{"hidden_size": 128, "num_key_value_heads": 2, "head_dim": 64, "norm_place": "pre", "positions": "learned", "attn_scale": 0.125, "parallel_block": false, "init_std_qkv": 0.0218, "lr_mult_o": 1.5, "beta1": 0.95, "beta2": 0.99, "decay_shape": "linear", "max_seq_len": 1024, "doc_mask": true}
Each number is 200 + 30 x the weight over its row's rms, rounded and kept within 0 to 999. Layers, rows and columns count from 0. The size before them is the row's rms in percent of the matrix's.

# k: layer 22 attention key, 128x128, rms 0.133, rows 93-119, columns 0-127
# q: layer 22 attention query, 128x128, rms 0.131, rows 94-120, columns 0-127
k93,109,162,216,233,214,215,279,204,208,169,168,189,199,199,210,154,169,193,232,238,217,232,203,207,188,176,171,246,277,158,216,219,162,218,185,199,237,194,212,226,198,176,154,165,216,197,244,171,198,174,206,220,236,205,257,209,207,220,195,191,212,205,204,202,192,193,199,198,175,231,191,198,153,134,173,206,235,219,241,163,172,165,175,143,178,182,228,187,251,198,237,205,242,177,154,240,159,205,205,217,207,167,308,224,184,194,236,220,180,188,213,196,160,212,199,144,200,184,229,205,217,198,202,221,111,203,234,235,185
q94,100,256,192,264,211,246,207,176,232,218,198,181,157,272,203,203,215,168,200,186,176,190,194,183,172,259,226,195,268,201,201,230,221,199,223,207,212,168,186,239,197,189,171,210,251,159,179,229,192,192,177,215,233,167,206,202,145,203,206,188,164,230,195,225,146,196,217,171,227,161,193,213,275,224,167,176,208,186,237,242,202,146,195,194,188,237,186,224,227,187,178,188,216,257,199,211,196,209,174,224,238,156,211,166,211,167,161,206,173,234,203,180,192,240,213,234,186,183,167,210,209,185,136,161,263,266,204,129,224
k94,101,202,199,173,210,221,193,179,192,152,211,124,221,250,200,187,228,202,222,229,245,257,192,231,209,201,181,178,262,235,200,228,191,186,162,243,171,203,215,187,185,194,236,200,241,202,173,236,253,178,184,178,231,179,206,214,158,223,234,200,189,216,212,183,234,192,221,120,130,231,146,282,205,191,165,224,200,196,155,249,239,159,191,214,165,190,229,227,164,221,176,205,246,217,230,210,241,227,213,211,203,176,216,218,202,179,195,223,158,182,132,154,194,217,237,223,161,203,212,150,197,195,151,175,198,204,220,191,163
q95,089,210,207,210,206,172,196,231,247,211,181,220,183,160,190,206,221,248,184,187,222,218,210,193,217,209,229,192,189,154,227,206,210,109,223,188,143,152,233,231,202,184,170,229,185,245,223,204,144,223,232,152,198,196,224,266,251,204,228,164,185,219,200,190,250,189,242,152,165,157,210,212,220,238,147,205,250,193,236,175,209,142,203,231,185,169,207,243,164,197,228,198,223,220,217,257,193,183,212,198,180,206,187,186,226,237,197,185,177,204,208,229,167,178,250,138,201,137,180,152,175,223,263,220,164,209,200,229,216
k95,087,189,178,199,193,162,203,213,117,191,164,195,217,244,207,208,213,283,167,206,210,240,205,224,233,177,150,194,159,233,223,147,159,190,174,265,155,219,195,186,176,187,202,247,170,210,229,130,148,194,201,157,162,205,179,194,235,226,256,213,182,200,202,216,238,226,179,170,220,214,210,198,227,199,175,209,181,248,202,173,127,177,194,189,188,214,205,164,188,190,228,204,207,223,224,213,205,240,225,201,160,182,163,176,215,226,146,274,185,252,177,203,182,183,228,162,180,201,174,222,229,142,201,234,201,200,232,237,221
q96,104,203,228,178,183,250,214,213,185,177,231,230,233,199,168,169,257,208,155,182,157,199,194,163,242,255,253,226,218,136,192,190,157,220,203,231,212,196,154,195,192,218,185,201,146,241,206,191,212,234,216,197,196,179,191,218,204,207,213,190,249,216,127,191,161,145,182,207,226,209,200,181,256,220,168,265,223,242,160,178,180,209,200,184,196,213,183,191,171,186,240,209,172,238,187,258,166,175,153,191,226,128,204,192,182,194,151,164,167,225,199,198,169,226,143,240,216,159,161,181,193,221,185,257,216,207,219,211,241
k96,101,250,218,179,171,197,193,149,229,177,218,192,238,205,164,202,172,151,187,208,187,197,153,230,180,172,214,202,228,201,221,245,229,199,134,214,220,239,176,236,216,166,156,199,224,199,206,204,213,265,200,229,224,215,239,196,186,248,239,228,207,178,217,163,236,215,178,230,171,213,199,219,205,137,177,205,206,226,168,200,185,159,212,155,212,257,174,128,211,139,190,166,212,240,211,176,256,244,201,203,105,158,228,219,231,198,179,209,157,211,235,215,212,244,166,188,205,160,168,258,239,196,185,200,193,207,187,205,216
q97,110,138,199,171,186,223,219,182,247,228,210,230,208,212,203,186,207,222,179,185,234,202,219,225,202,158,267,186,189,187,232,178,194,225,191,169,193,217,177,221,216,177,167,187,209,217,178,234,221,214,243,194,212,215,184,207,188,160,189,218,250,182,185,190,217,193,130,165,171,193,203,207,191,146,184,115,248,153,164,189,221,165,165,244,183,192,181,190,226,178,209,164,185,257,211,187,130,176,194,213,238,212,254,210,186,159,177,203,181,190,158,210,145,251,178,161,154,212,137,286,173,162,210,157,200,207,229,177,213
k97,112,192,233,163,180,208,181,214,203,217,233,180,159,207,185,186,195,234,206,212,260,196,189,200,185,215,233,256,125,197,153,155,234,191,213,192,135,206,201,174,283,199,195,176,208,235,190,230,238,214,235,177,226,193,183,143,228,205,224,239,263,242,193,147,203,214,213,143,140,206,208,189,199,193,212,188,179,222,183,230,169,224,157,181,178,196,193,220,180,151,165,193,209,203,193,231,164,215,160,237,133,196,168,230,204,151,198,231,199,198,185,192,230,216,191,221,106,220,194,223,160,209,214,146,223,228,218,222,201
q98,102,198,220,176,214,176,214,179,227,219,235,221,181,194,207,229,143,212,209,182,223,181,196,179,184,195,193,164,205,171,188,193,251,234,244,172,205,176,228,183,224,135,214,196,227,237,244,139,192,241,173,280,162,193,187,237,268,189,191,186,141,158,106,193,213,206,232,178,228,132,179,224,162,185,210,252,227,142,154,225,190,167,191,178,194,183,229,230,236,172,193,232,227,215,171,212,160,223,214,201,237,196,228,216,253,230,204,162,203,182,184,210,187,180,202,222,247,201,197,204,218,221,185,262,177,216,191,201,171
k98,103,196,210,228,224,202,229,106,153,230,160,207,216,252,190,163,185,219,198,201,151,190,190,231,220,155,169,199,153,190,172,236,162,178,215,141,137,235,204,213,190,186,177,179,232,228,223,171,180,192,162,161,219,182,225,199,202,156,131,266,215,195,156,213,222,201,243,229,198,209,261,173,200,188,191,209,198,177,204,231,156,174,176,194,219,190,202,188,187,214,209,193,202,195,209,205,136,241,246,186,238,156,229,224,184,185,177,200,199,255,222,196,189,263,217,224,169,180,181,117,237,185,201,231,208,180,210,181,224
q99,107,215,190,207,230,222,201,230,220,187,196,166,212,228,122,182,214,213,177,216,172,150,143,242,186,203,203,209,154,205,232,241,253,235,194,238,218,224,149,175,237,245,197,172,156,195,176,189,193,154,163,195,231,187,245,230,174,264,260,161,196,218,172,161,195,237,202,166,184,199,178,228,221,194,197,219,196,272,177,230,203,206,171,186,197,161,185,216,206,203,202,221,202,200,205,160,245,187,226,149,208,195,239,211,203,237,149,173,217,247,242,216,168,185,227,200,246,154,217,127,246,228,234,186,169,235,174,194,189
k99,105,260,176,270,190,192,223,163,186,188,154,150,224,223,189,250,214,177,198,251,160,211,192,169,189,228,167,186,201,206,258,177,225,203,223,170,215,193,158,177,250,219,187,235,202,217,221,132,218,212,201,253,188,219,190,195,183,193,229,183,195,141,209,191,158,219,193,150,188,164,164,198,210,239,253,169,204,148,174,221,187,201,242,231,230,176,200,157,199,221,236,236,188,144,168,220,236,219,182,210,191,185,207,217,152,256,191,181,178,169,165,199,189,181,216,177,219,127,163,152,211,139,175,218,224,207,168,175,187
q100,098,236,189,238,182,198,174,209,188,234,246,156,236,229,228,201,211,200,239,212,195,223,184,186,234,210,169,184,167,215,110,173,164,189,149,177,227,183,226,186,171,159,160,207,249,216,241,187,201,181,203,192,233,181,298,220,197,167,226,181,246,219,186,195,290,180,231,208,265,221,197,209,227,199,177,185,235,151,192,129,213,189,195,197,230,200,184,184,175,189,181,193,202,197,210,149,248,180,207,213,204,198,257,164,184,245,198,241,183,238,246,149,173,181,152,190,221,208,218,207,196,168,202,187,186,223,200,168,223
k100,097,226,171,238,246,196,176,237,230,183,193,234,243,240,252,155,191,227,244,202,199,190,168,186,216,240,231,202,235,201,192,190,222,203,193,162,207,144,172,239,148,238,173,241,210,183,225,183,188,175,196,194,241,174,157,237,144,185,186,151,230,172,233,187,234,204,187,190,196,207,239,233,271,157,202,219,189,231,253,222,193,223,194,168,202,194,215,244,184,172,208,237,183,194,251,210,248,222,196,222,150,153,185,156,132,206,241,177,178,200,193,183,165,199,191,215,146,269,197,216,200,164,205,189,153,208,166,183,164
q101,107,178,197,222,220,217,235,227,211,139,237,191,216,186,238,232,195,223,211,187,237,240,226,149,204,271,191,176,185,215,185,210,244,192,175,192,246,169,181,151,198,223,212,188,194,179,250,158,213,171,168,168,204,173,195,259,181,219,204,206,177,229,213,179,240,214,201,249,179,185,245,168,275,169,208,181,195,210,215,216,161,204,255,190,138,200,172,176,194,241,202,205,203,211,180,199,218,210,176,259,204,194,245,222,196,162,191,285,223,199,190,191,227,221,239,207,196,189,230,251,140,214,257,259,228,217,226,218,251
k101,107,201,125,132,197,218,275,206,216,221,228,239,231,159,210,155,212,221,223,173,121,246,187,147,187,264,178,187,235,239,169,185,213,202,172,214,219,235,198,252,225,197,188,228,206,184,187,200,203,196,195,233,153,211,231,250,187,166,193,184,182,197,225,223,226,214,175,251,142,178,165,208,226,245,206,170,145,259,235,192,200,216,218,147,180,234,221,198,183,214,148,168,176,190,210,189,196,189,193,212,191,194,192,158,221,143,195,169,168,214,181,238,260,229,206,198,176,195,170,169,213,161,201,201,196,223,230,208,185
q102,113,210,222,215,216,205,204,211,168,220,219,206,194,176,219,193,186,232,267,234,166,175,205,193,206,170,209,192,237,253,242,188,150,211,157,238,170,210,231,204,239,235,261,196,171,203,191,207,206,285,168,186,244,178,214,190,154,184,214,171,209,214,220,228,182,184,205,214,206,156,211,136,225,240,161,176,183,151,248,209,255,178,220,166,185,187,146,202,156,139,202,155,253,194,240,181,155,211,187,182,198,177,153,167,230,182,273,198,215,201,185,190,204,219,177,201,228,191,190,193,145,248,185,206,235,229,158,162,218
k102,112,159,218,163,189,209,242,215,207,172,172,217,191,190,203,215,215,171,148,185,224,200,152,236,184,192,164,194,184,227,163,263,156,287,164,252,231,191,200,201,183,200,155,214,249,183,138,237,202,206,203,203,252,145,237,145,195,160,233,180,147,174,207,179,232,228,183,183,195,201,197,256,210,212,201,246,219,175,222,171,225,200,199,199,196,218,189,207,162,220,216,196,149,205,236,244,242,164,185,203,176,213,166,251,172,211,169,208,265,205,150,227,193,184,223,223,212,206,212,248,181,228,228,224,149,213,252,220,209
q103,104,227,199,172,151,189,182,200,235,197,202,196,198,196,211,183,172,266,208,178,163,254,205,181,205,213,197,170,211,223,205,222,216,248,259,201,129,186,156,208,167,200,158,257,205,193,205,187,171,147,181,234,161,228,164,167,176,175,212,190,133,152,217,209,147,196,154,232,181,213,169,169,200,181,189,149,204,158,178,169,187,158,158,206,193,187,203,157,226,206,228,167,197,215,229,196,251,228,224,275,218,216,259,169,239,190,151,254,266,216,189,189,241,211,199,186,201,205,191,212,239,241,180,219,182,202,218,224,228
k103,104,272,149,155,192,201,158,214,210,199,192,219,250,195,175,208,191,243,196,186,200,165,175,137,203,209,226,183,182,196,183,166,169,178,206,187,162,221,212,230,144,185,240,174,200,215,250,239,231,190,199,214,265,229,229,217,211,161,199,202,187,165,147,218,172,198,234,156,133,191,192,242,165,201,199,196,200,136,194,180,171,209,180,232,226,209,231,208,231,204,194,195,197,193,203,212,194,156,266,237,233,180,170,200,217,103,163,210,195,184,212,210,191,174,229,211,149,222,207,157,203,205,175,136,223,141,179,234,221
q104,102,255,252,175,158,203,193,189,136,175,179,218,147,218,226,219,234,195,209,241,209,167,204,195,236,192,191,184,157,157,185,196,184,165,189,243,259,222,228,262,178,169,193,208,164,191,190,173,220,210,219,196,186,143,215,225,189,204,204,208,151,207,207,243,166,215,173,154,197,187,166,167,266,190,174,214,202,139,162,251,189,222,225,144,182,187,197,206,142,201,186,179,164,185,157,162,172,208,204,240,237,182,156,167,226,140,190,253,169,227,193,218,225,231,188,174,199,205,162,154,200,206,163,237,171,200,228,228,172
k104,101,229,210,195,157,187,209,150,251,187,206,200,211,213,188,169,195,178,217,256,211,181,151,237,205,184,203,168,188,222,192,206,210,236,208,225,225,225,159,167,170,147,196,204,238,150,176,248,201,206,198,219,165,150,163,213,149,209,208,175,218,211,204,196,179,249,185,219,227,180,168,211,247,253,210,239,226,197,158,207,159,227,186,213,216,284,170,191,256,251,187,192,219,221,273,226,194,184,193,221,197,216,190,143,246,155,205,223,190,259,199,209,217,228,220,168,222,191,227,175,155,202,247,208,210,153,171,232,130
q105,093,213,247,213,228,221,217,155,178,224,190,202,156,150,187,274,152,180,178,190,176,226,252,222,257,182,244,147,181,178,159,213,190,206,189,211,172,189,215,178,172,208,221,227,192,123,196,180,216,202,217,157,226,200,210,155,228,202,122,203,236,171,206,159,230,194,210,246,199,148,246,205,209,206,155,169,235,222,256,226,215,165,180,225,221,199,211,245,253,208,175,205,194,189,220,200,175,184,211,162,171,165,157,200,206,205,208,246,170,199,176,252,172,173,214,239,217,210,164,159,205,174,232,216,195,206,131,174,191
k105,090,196,219,197,224,193,212,206,209,187,237,177,162,199,209,215,199,206,214,270,190,219,232,239,222,240,186,163,139,187,215,246,190,157,188,246,206,236,266,196,186,252,198,219,140,169,184,202,208,175,176,163,228,209,171,138,189,219,194,186,165,199,223,192,212,165,244,176,239,204,207,214,196,169,188,146,142,253,207,162,203,162,205,188,183,207,271,187,181,152,201,240,210,199,299,203,174,168,210,128,202,185,254,199,202,225,178,216,222,204,157,201,206,175,193,256,175,239,177,183,202,231,215,231,190,174,224,174,206
q106,105,203,163,184,217,234,186,183,235,237,202,175,210,283,248,199,185,165,190,219,203,196,209,177,195,156,251,209,176,207,207,156,133,154,166,171,152,184,256,206,161,211,213,189,205,183,228,142,221,200,169,212,199,229,254,234,186,193,181,165,146,156,195,150,207,186,205,196,166,207,133,258,180,187,137,160,185,204,171,201,179,212,210,192,242,225,260,145,218,174,206,226,146,196,222,208,186,210,177,151,195,219,224,188,224,168,173,217,214,215,203,212,221,207,205,243,183,192,192,196,253,251,252,209,230,225,177,195,229
k106,100,172,186,167,150,208,170,213,217,197,257,220,180,206,235,225,193,144,266,251,192,169,195,200,226,161,213,226,202,155,217,211,184,192,163,197,167,147,192,141,152,229,204,284,156,231,137,123,183,206,198,183,259,216,206,202,193,208,176,214,185,187,238,181,217,232,214,205,181,203,230,138,190,242,184,226,200,190,186,175,162,195,248,206,199,160,249,181,202,184,198,159,215,174,200,248,192,227,238,274,175,189,186,243,211,169,193,193,182,227,159,213,165,216,231,223,218,215,229,160,221,218,186,177,204,185,168,207,192
q107,101,188,203,231,185,195,181,233,183,180,201,169,203,185,182,168,228,195,216,217,139,220,184,229,205,215,226,161,165,171,194,150,181,139,227,171,254,190,210,200,149,227,199,187,205,157,187,242,148,220,153,251,215,192,229,190,203,178,210,224,216,214,213,220,197,181,214,212,215,220,227,217,225,246,221,219,198,182,195,222,193,194,156,198,264,205,272,212,274,203,240,220,155,184,158,184,175,230,218,200,185,173,133,192,134,221,231,207,218,229,196,238,141,212,196,193,212,176,278,248,197,149,211,185,139,187,189,225,155
k107,105,249,211,233,149,193,184,223,174,174,193,220,246,188,215,210,140,165,187,290,180,205,202,227,218,189,161,121,208,211,239,201,174,178,192,184,186,197,210,194,207,241,195,198,181,148,223,201,199,229,210,237,224,249,171,181,193,181,152,215,177,224,197,202,213,209,201,168,211,190,240,249,198,132,179,223,203,247,167,196,217,179,202,212,214,169,200,226,175,211,180,245,188,222,190,159,160,199,186,172,207,259,196,189,214,170,235,170,179,235,209,192,172,152,274,172,271,189,234,290,192,196,193,204,205,187,171,224,151
q108,100,197,162,211,184,223,173,232,186,201,164,208,207,205,211,200,190,141,213,234,149,207,193,165,184,148,172,235,222,178,166,224,170,208,217,214,174,149,187,203,200,218,217,156,232,229,171,189,226,212,250,180,138,207,243,201,218,199,182,243,167,221,191,171,188,207,185,124,202,238,208,160,157,233,180,248,219,187,200,255,215,183,223,158,223,166,202,238,166,206,260,147,241,222,216,174,225,159,196,222,193,185,200,191,250,171,190,171,161,222,189,248,199,182,195,235,209,161,166,213,197,180,262,165,116,210,228,154,231
k108,104,217,203,158,190,203,214,242,234,224,157,149,179,240,200,210,168,206,219,198,190,183,212,171,187,176,217,197,223,145,125,178,253,211,211,208,184,236,204,195,182,191,195,192,158,182,162,197,185,144,199,188,150,191,211,189,201,243,210,233,163,197,194,245,144,177,159,158,239,234,214,158,248,141,164,247,227,199,261,173,224,196,147,166,188,200,168,183,236,236,237,171,243,218,168,155,223,208,165,175,162,181,213,230,174,200,163,216,183,203,191,235,150,231,184,206,169,125,230,151,221,205,192,182,182,185,196,234,212
q109,101,206,158,194,181,225,233,161,170,221,194,262,212,224,177,234,239,180,213,181,183,226,168,197,181,251,190,165,203,157,202,200,158,235,208,243,126,203,201,175,183,239,180,218,170,185,245,232,218,199,200,235,193,190,191,227,160,240,181,188,232,177,187,183,237,169,197,186,139,251,233,224,147,201,226,214,215,196,221,245,271,141,271,192,196,219,190,196,244,222,230,194,181,191,174,222,187,145,140,158,241,200,204,235,256,197,213,169,182,205,189,194,203,190,177,184,120,200,202,165,222,163,219,166,187,174,211,216,218
k109,097,204,180,161,186,232,180,217,234,196,235,200,149,211,158,264,232,153,189,235,246,181,277,204,224,190,167,208,180,236,233,212,272,187,192,231,201,221,177,209,165,229,241,173,196,194,241,196,214,213,235,145,154,232,231,192,204,169,238,221,207,210,181,248,232,213,224,161,170,163,203,209,216,220,149,198,215,219,223,216,181,157,208,163,155,221,197,184,144,188,204,221,224,251,199,179,205,203,165,175,164,205,231,222,155,211,169,226,228,272,201,190,212,240,149,183,180,161,228,175,230,172,220,164,181,215,138,188,202
q110,102,205,191,181,180,221,168,205,196,156,220,189,172,147,189,251,230,241,161,199,192,177,216,202,165,219,160,202,185,198,179,195,230,131,174,208,163,157,167,201,224,247,199,123,218,216,213,198,146,151,158,189,196,195,207,184,191,165,232,183,164,242,245,201,131,216,158,176,138,235,179,230,160,194,144,199,144,209,202,239,171,203,169,203,271,173,212,184,200,170,198,228,177,206,186,208,192,177,223,184,219,263,215,178,196,185,223,226,213,235,183,170,212,177,202,239,171,190,191,225,153,168,189,234,232,237,215,228,261
k110,105,225,134,158,153,198,245,174,233,211,170,177,243,154,195,256,180,204,185,262,189,177,232,153,162,215,203,186,183,254,176,159,174,206,136,170,182,176,251,228,180,217,191,200,233,206,205,172,190,209,202,240,170,207,194,211,188,249,224,219,234,170,208,218,166,146,187,134,159,232,215,157,199,244,145,219,191,229,169,188,202,175,189,206,243,242,216,212,199,196,184,223,231,191,202,206,219,203,238,193,187,233,211,213,171,166,231,178,159,255,195,198,227,157,194,181,228,169,203,189,125,223,215,205,237,232,228,255,205
q111,107,158,206,220,135,185,155,201,193,185,225,211,172,202,190,217,154,208,180,182,214,260,162,146,128,190,224,209,265,166,241,193,163,220,196,211,203,226,199,169,221,201,181,163,205,157,267,185,197,171,192,225,205,193,187,186,239,193,233,195,185,267,170,182,226,210,170,183,174,176,172,195,198,114,245,209,186,218,210,200,153,191,187,206,241,241,216,187,196,240,184,169,222,206,177,208,188,179,217,217,231,187,175,196,208,223,170,186,155,185,238,233,212,200,169,256,172,153,209,141,134,254,247,177,218,186,163,196,169
k111,099,194,191,197,191,181,208,170,199,181,204,205,199,180,187,187,153,167,153,242,182,246,265,242,162,230,239,233,230,123,266,209,208,256,184,218,192,223,185,208,167,166,213,225,206,171,208,218,177,194,121,202,197,192,182,233,235,156,170,219,205,205,169,245,232,200,184,166,156,192,223,199,153,211,225,240,179,208,221,162,175,195,171,157,181,186,181,190,152,218,125,208,194,202,199,176,205,210,209,259,165,163,223,217,213,257,183,201,181,171,228,248,186,199,146,213,184,173,126,194,242,212,162,220,223,236,191,194,215
q112,109,181,177,275,205,149,212,154,116,156,169,186,269,200,129,182,187,171,242,212,218,223,213,172,208,210,229,214,222,227,218,220,173,169,224,200,234,216,204,227,197,186,230,182,232,223,169,188,212,161,181,172,217,251,174,174,196,222,212,203,234,195,196,183,187,149,238,155,257,180,212,197,194,175,161,189,272,163,143,174,220,251,232,204,152,193,215,156,181,193,206,199,172,176,170,137,244,217,195,240,211,181,184,218,156,249,200,165,190,176,223,190,179,181,176,149,214,198,202,171,187,221,178,193,238,195,183,185,215
k112,103,199,311,201,186,148,192,209,151,231,170,226,212,196,163,198,217,207,205,163,237,221,256,194,219,236,188,186,249,178,201,206,212,196,242,185,231,237,200,195,231,218,213,181,204,234,233,203,226,158,159,204,220,218,202,213,197,195,148,179,199,220,198,148,204,215,156,228,220,200,221,260,198,202,184,224,241,189,196,206,234,169,241,181,227,253,204,193,196,212,188,213,185,209,155,216,238,157,150,287,170,189,168,124,188,251,231,142,212,196,156,179,179,198,141,173,215,202,209,179,216,169,238,177,180,180,221,187,188
q113,110,210,206,189,153,211,233,186,171,195,180,140,183,188,220,210,197,197,204,235,239,242,193,219,194,180,170,257,193,181,210,183,198,202,187,175,157,215,205,250,174,166,235,206,227,161,194,211,230,202,159,152,176,210,186,219,210,185,224,254,174,226,164,202,247,204,188,204,133,203,159,185,166,257,253,201,282,165,195,263,156,196,208,223,176,216,169,185,200,201,219,228,142,226,243,213,208,196,209,175,194,176,169,210,205,220,260,171,191,230,241,126,231,262,182,218,254,156,196,224,172,156,186,189,216,215,193,197,243
k113,108,244,245,219,185,232,210,168,202,214,214,150,204,206,223,226,160,255,215,199,235,216,174,174,210,186,203,212,184,187,171,161,140,208,160,192,171,168,207,177,177,204,247,214,166,169,168,219,205,229,109,172,182,207,208,197,198,204,192,212,199,208,197,226,248,245,145,194,154,160,196,165,175,210,191,271,197,166,131,166,226,190,184,167,160,222,218,220,237,153,239,255,161,194,196,214,222,162,103,172,207,191,220,186,193,144,221,194,201,248,249,197,233,201,200,204,230,198,236,203,217,165,213,196,172,222,203,213,211
q114,106,221,225,163,214,221,167,156,179,157,191,198,251,206,211,211,251,244,212,211,210,207,228,172,216,234,229,192,250,197,166,213,245,218,235,151,239,180,214,193,174,190,152,187,168,195,177,189,218,188,184,244,219,161,179,250,158,198,227,305,163,162,203,242,219,162,181,165,148,175,227,226,196,229,210,190,264,186,237,241,219,175,209,204,226,199,163,274,138,212,197,180,214,233,184,221,185,226,219,214,189,222,204,205,197,203,176,218,206,254,216,226,162,173,219,187,176,264,229,219,205,181,172,191,201,194,188,176,140
k114,107,217,211,177,224,246,199,190,154,207,232,170,249,218,187,204,266,203,199,222,205,240,186,169,202,151,194,177,227,196,229,169,207,206,212,177,193,238,239,256,272,215,225,142,225,179,214,200,210,226,199,169,260,150,169,185,190,178,214,262,147,148,210,189,227,170,154,204,206,179,182,177,226,203,216,252,220,235,228,192,173,220,155,201,197,140,207,227,227,218,170,140,233,194,215,217,182,214,203,162,178,208,241,153,220,199,209,228,226,232,179,190,183,186,169,159,190,233,231,177,149,129,162,185,207,188,214,234,159
q115,106,224,194,213,207,221,199,161,236,157,162,204,189,204,166,202,180,197,181,198,182,207,219,168,197,240,178,253,173,146,236,174,199,213,180,269,224,175,209,203,156,203,195,183,243,215,227,277,224,217,217,208,201,190,194,222,190,149,191,200,242,193,203,162,214,271,245,211,169,200,206,157,179,248,188,256,242,210,184,246,205,223,183,172,252,157,179,148,183,235,168,206,209,200,139,182,199,146,192,223,196,209,182,216,175,261,202,189,216,228,237,194,207,219,208,160,117,229,237,256,239,213,186,223,245,203,201,206,239
k115,107,229,258,213,176,239,232,195,170,173,232,259,202,237,203,238,177,199,166,211,177,146,212,182,181,230,201,171,197,249,221,166,271,217,211,182,241,221,157,241,175,189,253,211,197,221,177,219,170,201,186,172,166,209,212,256,171,219,253,219,213,201,218,146,142,184,147,174,225,171,218,226,196,192,168,190,233,224,165,260,216,202,188,180,195,204,233,208,195,163,172,171,239,176,175,222,198,210,180,212,236,206,222,147,204,195,217,171,226,197,260,202,205,139,186,212,149,182,243,229,269,248,198,207,180,250,205,191,191
q116,107,234,213,202,179,215,233,230,189,179,198,212,244,268,195,228,226,253,225,131,209,176,284,194,237,184,188,216,222,150,191,176,199,142,173,225,223,190,174,241,229,223,209,175,174,234,208,184,193,240,151,179,217,212,180,170,223,208,199,182,198,244,190,219,153,143,174,201,187,158,185,159,155,173,196,159,189,132,181,202,158,163,210,205,247,213,202,213,237,196,191,225,232,175,221,134,258,200,248,223,201,165,218,150,231,209,193,236,185,156,143,221,197,178,214,212,197,243,184,213,218,182,217,226,197,173,171,177,182
k116,108,212,236,203,191,164,255,199,250,248,224,216,196,214,207,214,202,233,251,163,165,168,222,220,224,162,234,184,188,258,185,205,219,154,157,275,187,200,214,212,235,215,158,160,244,192,217,198,199,140,191,247,251,182,179,182,248,215,177,164,195,205,223,225,182,211,236,170,195,193,253,158,150,208,176,212,258,157,202,191,174,257,182,179,203,189,181,190,160,235,128,194,233,196,210,227,189,159,246,226,172,181,226,187,225,199,182,172,161,180,158,152,176,185,219,198,205,204,190,240,140,159,200,233,176,199,191,199,209
q117,098,209,215,225,184,191,185,192,171,144,211,208,223,228,190,204,212,199,177,228,203,188,249,153,211,229,163,150,194,190,227,241,198,207,188,149,213,219,197,195,197,216,164,251,255,200,233,178,243,274,227,193,214,184,223,130,248,214,246,188,181,157,233,167,211,239,156,220,164,209,156,214,177,184,195,169,187,210,186,235,162,244,246,223,193,202,231,207,255,219,259,167,233,239,213,142,194,174,233,217,153,208,190,153,202,230,193,204,148,184,150,185,145,208,246,217,194,202,217,214,193,215,129,189,230,215,179,220,177
k117,098,211,252,196,186,177,238,212,184,217,246,203,203,173,203,199,184,224,211,238,220,218,246,160,232,191,291,218,208,192,143,195,212,175,205,222,236,205,187,213,182,204,189,176,215,168,169,225,182,256,188,187,223,171,150,220,188,184,230,234,199,195,243,231,208,191,245,128,184,215,195,189,209,205,151,112,213,208,166,220,183,237,136,212,198,184,188,187,223,188,188,232,135,190,201,192,169,183,214,225,250,181,160,159,221,246,168,111,145,161,175,211,185,228,193,214,225,208,240,195,237,219,171,236,209,173,207,207,220
q118,106,159,218,125,232,213,160,168,230,156,252,241,190,123,183,196,237,187,175,229,185,230,186,225,227,207,204,199,173,280,199,173,206,200,209,256,235,191,185,175,227,157,208,164,216,220,247,188,233,215,179,271,221,240,196,211,205,161,183,193,164,185,201,212,181,210,187,162,192,209,182,202,236,219,197,215,153,193,259,252,229,205,253,218,156,164,168,167,226,238,199,256,159,228,234,166,224,232,149,218,238,144,200,184,239,236,182,186,219,175,206,201,221,221,229,186,183,201,182,160,226,192,224,197,209,203,216,200,204
k118,107,174,188,192,181,178,214,179,199,194,241,169,179,175,177,239,251,164,215,194,160,217,217,231,138,174,145,218,183,222,213,193,185,210,197,206,215,214,174,197,144,195,209,182,232,167,230,193,256,186,207,251,233,262,250,252,161,176,197,229,152,186,193,144,235,181,216,204,213,167,213,166,199,190,195,163,198,189,241,231,216,228,184,243,235,185,191,217,236,239,161,198,199,209,220,252,189,218,171,202,202,194,139,183,132,180,184,226,190,216,172,137,264,253,173,180,195,148,201,189,223,243,195,237,203,166,267,198,205
q119,097,179,215,177,200,195,213,226,189,304,224,187,260,236,161,200,182,181,208,219,223,213,211,209,215,165,210,226,200,247,205,213,218,173,191,237,274,236,165,147,197,198,205,169,227,226,251,233,142,223,261,151,148,192,183,239,209,198,216,203,258,204,159,196,245,225,179,214,237,203,228,250,211,223,204,218,170,240,160,220,214,182,197,167,159,214,227,228,161,195,169,224,221,190,186,246,227,237,220,209,229,180,179,214,230,197,264,202,203,177,201,200,209,190,242,181,169,240,202,198,212,156,185,255,186,163,242,168,200
k119,104,223,198,242,188,163,219,252,186,190,185,213,165,246,211,195,200,182,191,200,216,188,163,223,172,201,225,212,157,219,227,240,214,141,204,203,228,221,172,213,242,193,153,224,215,184,239,217,233,188,191,209,140,187,177,190,168,228,174,196,223,184,177,247,197,282,179,269,218,185,179,181,213,191,154,205,173,171,205,201,223,139,210,194,188,254,256,254,224,203,210,228,249,191,207,145,147,259,208,215,217,184,187,213,201,225,190,190,266,153,195,177,196,173,189,110,167,236,149,191,182,215,217,222,236,212,204,178,215
q120,101,208,198,224,188,145,282,161,171,248,288,202,172,150,199,148,220,226,206,261,257,190,205,226,201,200,223,212,181,212,171,211,159,169,193,188,226,174,210,163,231,244,194,166,199,203,219,181,224,164,173,203,171,197,261,208,175,182,186,183,203,187,173,195,237,197,209,222,163,209,164,144,127,189,152,183,167,212,206,239,226,199,227,168,232,243,239,212,197,171,170,207,157,198,210,171,170,211,207,220,219,214,207,178,236,197,237,132,151,266,194,202,217,242,197,241,230,237,214,226,187,184,195,203,223,200,187,201,222